{
  "n_layer": 15,
  "d_model": 64,
  "n_head": 2,
  "n_kv_head": 1,
  "head_dim": 32,
  "d_mlp": 256,
  "vocab_size": 1806,
  "activation": "swiglu",
  "norm": "rmsnorm",
  "norm_place": "pre",
  "norm_eps": 1e-06,
  "positions": "rope",
  "rope_base": 10000.0,
  "rope_fraction": 1.0,
  "qk_norm": true,
  "attn_scale": 0.345,
  "bias": "all",
  "tie_embeddings": false,
  "parallel_block": true,
  "extras": ["capped logits"],
  "init": "uniform",
  "init_std_qkv": 0.0616,
  "init_std_o": 0.0616,
  "init_std_up": 0.0616,
  "init_std_down": 0.0,
  "optimizer": "muon_variant",
  "lr": 0.0118,
  "lr_mult_down": 1.5,
  "beta1": 0.95,
  "lr_head": 0.00939,
  "warmup_steps": 0,
  "schedule": "wsd",
  "decay_fraction": 0.917,
  "decay_shape": "linear",
  "final_lr_fraction": 0.0,
  "batch_tokens": 16384,
  "seq_len": 512,
  "doc_mask": true,
  "train_tokens": 155200000,
  "steps": 9473,
  "dataset": "wikipedia_en"
}
Each number is 500 + 50 x the weight over the matrix's rms, rounded and kept within 0 to 999. Layers, rows and columns count from 0. Numbers have three digits each.

# layer 12 MLP down, 64x256, rms 0.291, rows 0-63, columns 0-63
567551534535555538433498487566541453412448389497555509483508501521543533433511514452534447460490445547418514461541528467484374545418601487488534450474516402520435547486495624579468417587487531
474511442444547409579536582421484508471404492477481477480462443512531492459435583512523605526488470582471591572555508510523523457531488440506489517496490491491533589473542518470598498605448504
414501448566613515463447541554562511479603495462432524527428546535512444476468484472567591419555437479600560440528509505463512542440517508506521521550448541549428570489480573510481469428466412
524501409559494390536477498498524484583564600458499440498592496503513475604506473561633486525524411432554456496522468499476501478485553484439509523526506467522480513507539492542399539473546429
467503524486483525440487580476563447548559466595473504474531509576457529577453494519527518492597531471415506501407529578472524504454438490575482511510457514470556547478499473537558577534495536
499498430513444446529456485406522391515489451452492535438481495507539447544533561472483492452483527453532487543508495598559539533481558472495536472485478441514448590473520481462474529422509458
620502407494505482535511472496545423512454541504469481527506507574400372456485450534470531455497501430504500478506571565577551555477487432478499540496479557402517581470410495488503498496460529
525575468498507387569455457467576520526532529451510529422590581459507375434582479640601583434509481545513491477470488495526607467551588430527485504528487522569460593528606520522599521448450474
498592476441513442523492556497565467533521579602539501586502473543489554537434544475533423544591527555388476513442492455481579451460520408521498450477411574495594471489505520457513522586510490
552550560460457437449448492525498568520597456489395561583570496455523435498510337430397483456396416591400429433522412462491560606500524568448606570504663519421483464625497466502446569421515533
518458450551555534400435538496543494480560489482487464466472461522495500505546455492576605507571433414442452567534439519488457427544480523586461415469479536514423484441475561591481576476523499
529524467523544432477558472502503424495444542452543411480522544558488447503494516585503491500422506503515509472579402430558606473645468514471582595508545489477525403479517514537518522480477487
516495524474505484477501452462488440495592517522394548548480384448427531526395566402489412433521592544547375575434576457442440585556506503496433462499499487460640467501386481480403464525451556
446478575524464538469488490477496433437496458433596511475472500478511451478472550491482478497473536510548428516499554469444519484428530526476472494529417482567489538435483528526485504471447474
461470518433507452507469542528438524520562526597482452453501524513525546596508505546528504592420432487546558519577420418448483533537536504552531461519524486623460512516524510467500565490478527
476490412444578401313351375387591402284486601433532609513314368476478541520566535575580639495743554492460582389427616565580579394425629417525409336513312410578518655512475585385566382578560563
469560508452507510476513558429455409463527483479608512500522528431506510509504481510480535497508500457553479467509457535511477490541521543480551453476507432492411469506448481470480471554527488
459504461519428508445573513572446474490509555449512460562517529531590468553536572562524395407463487427525493430597498516517509475440490440503525465572489573511555431467503545557518511504518479
448570516392490498582441475487487444463444531462575507595544525484445508505470557491467493490499593501652500569448577486482577461516432526409457413526499445545497570550559409583496454564500454
453613458448477477476513487535450562526489470480560551623576564539424496554537492446497500533536580432409536372452539572482557537469516499518471548511469530436532472507502545516469507452561446
497543436478468463528495438485422494549508578428607503535497527461532564492541489507542605578443519550492474419491502488483489483470408517474481537509423517505490391487528476460540483392494536
521513483542527550549585517480538410579516478470454521469446423593492545435422507577467494447496477621515503515508496404575491429570551490470582485433540546412480567458456614431418445458494568
513479523637503566505570550565417527539522545492461557499511529455517498465496508458509533553491491517545448431499456524407524404545527560431484480525425511494547496487425531567440636503447525
393466460449537469533505455429567519559505463572395585481456480489564487530537571392493459440454497564461498503551491509482428560478489518429519538539523476440587505470420493465459506532431452
507488523549499539482485400576457525502518458394561552520527511431558542507501509469539540425501549451553464493509534440512492486533493460639474456442481427418447495413497519418482493426433557
461518477509572519558506518451431456557447546557477545561480494484534513435485600505486433508467472493566616510485500505646443496579507554506506467437567504435516508540490417333519512374566516
514550492516448496504559472559421453490466501496520496508515564463495485475520494485466486501500514496442515473533479505576536522603512510445575494517473533425479508531529425500485512565512479
637474582483478491518531548491407611503500504507407532492546496513540529567492517482458413506458455491499494432473424520452438513461451464537451493540507476474551530487457578466514576461550617
450435512391523452517508569420565490530576490558482491426536503319494501445484456457583411447349479545534511598578486591485519625562410509431504496665524508447459510546456472518482463512577419
533499577431495507586430546470563528502561447429498529485479470481522542499555491507521540599437469470501561495526461413513505522482493497503522462519543459570442578455475501470555461487525487
543521510624410555558518437575431490597482556540537491567515548531418509465524508407360458421530543528521436454547515399558563518476413571566532458443463525493496459530524479522509555487487592
521400488502502487524456519463398512531534601494461548523487429457536480567476518516473572503540506517531493534467572420446507436482526482464386540480474517608551566502465436531526521491479577
412518462428456487477422454493485475534467502552514542513514597574518520541438505490516499562523504506575453553502533547440520492433510526485457538436534528445598445532536469507392590520399509
530495572512548596565493556477589405571522517490526544520499457422439590529506506463541556472486516495436401496470507479465468517480479527551536495401412486475481491448416522500474560459477534
477419543530490449441527467452549583478522598514470448485500503507398539521509443583543526566438557538466497495437531552415418439546450506441376461527479564524584484448465447482429563518471548
451434544521488566510519505531440509445431438500489506498551451466574449439458539506482478473458508515578549529468472443545489495458527525523493401504597534471469541533519447583590449459553452
557481476497430481450520514432484471477389466533492495476398452515455562544526566416467564546479571438483477554563486491586526398476578487447463427509493524397506563475482490551455554533538539
589462434438549518605562518517494516594505533554423443485508526536507529549379514550539472580454467425516499567582486506457420510511439488511469490486480528441462593531532464461418508490460505
506470592491494511484468548558460476542528506503543541542497494454471441490533503468502491497535488530436479497493515371490544599479552541471517553525538579482534427475489446497512522500481517
468454445492460574405584495494486488495430430491463503487464479575557537408550601474515562427458534510518484492558491520541533544487480507455459358462512456519531577491556649458538456535506576
482494458482472430522581424462522487565513523491493437472453544523392406521545529587443544471489533541515547543487497513475516503635504541534511486515473634442612495471415559494479526545477424
497579470542402485543565471555446440595616517470487524493530494486465452438602501482489589449564569469554523479477494444473431465564669413420506357480375544482438516519510528537464516440556516
460549447465609510446450508462488532448514499500479557500444471493548582591483491556487488422601509476466474487457516559494456510451476484579484577419476405499478476424489430496537455442437512
453471439570592531551533446483502570510498472486469566554478456500393565522562412531524449486593537397547525505472585454532504490495487511533473544505459513484526562438448417518444595631486562
454517483479507406511545504552498518529518534460441482489527547487511467546578451546473499510511502546480466475571427512446483497604562505465524580592551472532525454442446486558464423466380497
530503501554527497500467548464446531437525394492553554518552478448504541515550470491484567548399396488476499537548465436501489505442501505466594582592533499520430535487428533557493489509454496
376492505450449545480542425437525522466417407507520455428535457436456501417429521453486477540516558562438566603543563556513433498505492511547483551507459481485493439469463456433610451562461444
518478580486513522475452557513509534518537463556548499417462434494546563529576409548495489493507467526374460415467482443465570549483502539490477510480512550544489472523540462524483557519554568
468543552506437525500490491498466550479434564549490396533534517535513502467331490558522494474553531482627578518532541608574503401538510498505511574415517437534454454574555515475468412527507533
455460642490455571507518543493506479512493382493488542496411445591444417538452540382456522497482522375531566542544551493579468586492502548476596474497463542602516551577422553472475463572485468
438402502489505542523503559575496446444467458561467522393488472576502405537445526482438459448502495572380561398438561447571476432381522499523533481509501548499476462481459507534558448421617488
543518473499471516607497504479519532552478545528463543556516495525490495506502536523543532529530482516454517496453525548440542525549547540378507532514466436492465540508448587515488543502440556
605649456508495474502460486494539468520519481506594506530600455460492460486492502514575581437546522588424448476456492457512546446472500484448495433431522500441518467477534556622510564470547429
536451563543510587520624501418532403541573619454434544453502463456500543530510545521488431450535602493512460497435506575474392522573545498470479465449424487365528462438429478543541550486511570
504534531478550586495558450478507468528552452534529561536494442478461555542535509426456520530489477427474472501493450460480462581504342521616527474488584503397447489546468448559500524514485438
519560473457588488448492577494604403463491455525493477470518519392435447420455534511500550527550443516457503479490493549471506575483478565533476533526481470498484555462493575558478527523530432
439447430472430452450456536473597549450489390616588437517472471537487533407564446433435494401442587502526484546507430599564536452588637420519606374478501537523469481549529453477447461556516464
470516442481520513513482562534540396500404583418489509628535563473520520403659473457480565537548576549565428373509446521512475471498557425482484528493412489496499399342523563518352421496439563
422434540571492479441442497498593506478443471405584560529432509443483507452571502444453436515508596466461448485567545477515519433530516460629579473468462561435541422490344444455521526384555460
491422532512534541441431604503488462516469526536526476548457528543567549456548596500487498531517504486540539447554426526489474423528540473431496464446437506514514498473491495494518494481538564
534417408488458390477430486545438579494491578475577499466458515487507411491537438554451605489465573459573528534543508463566509442521468407579520416577589513507463516573504538526602498416517511
545483446512456548541532485504568490518470451535495536507572447503500521420519507472511506475437560532496564450516541435576529469483486471437467480471468484451483519469452516522495475536437499
477495480489438484493476550596518407428465434528528441381510412498464492476496514425518398447451496544505449483554421563561335499469525598507506512533547598533486485404523503500457507399562412
452502483470524531439546488442534521544411505421517436511461517491495432490542481493469538522492548415493515502525458496526566579451543485569498499461521457517428462439527493506513461422474428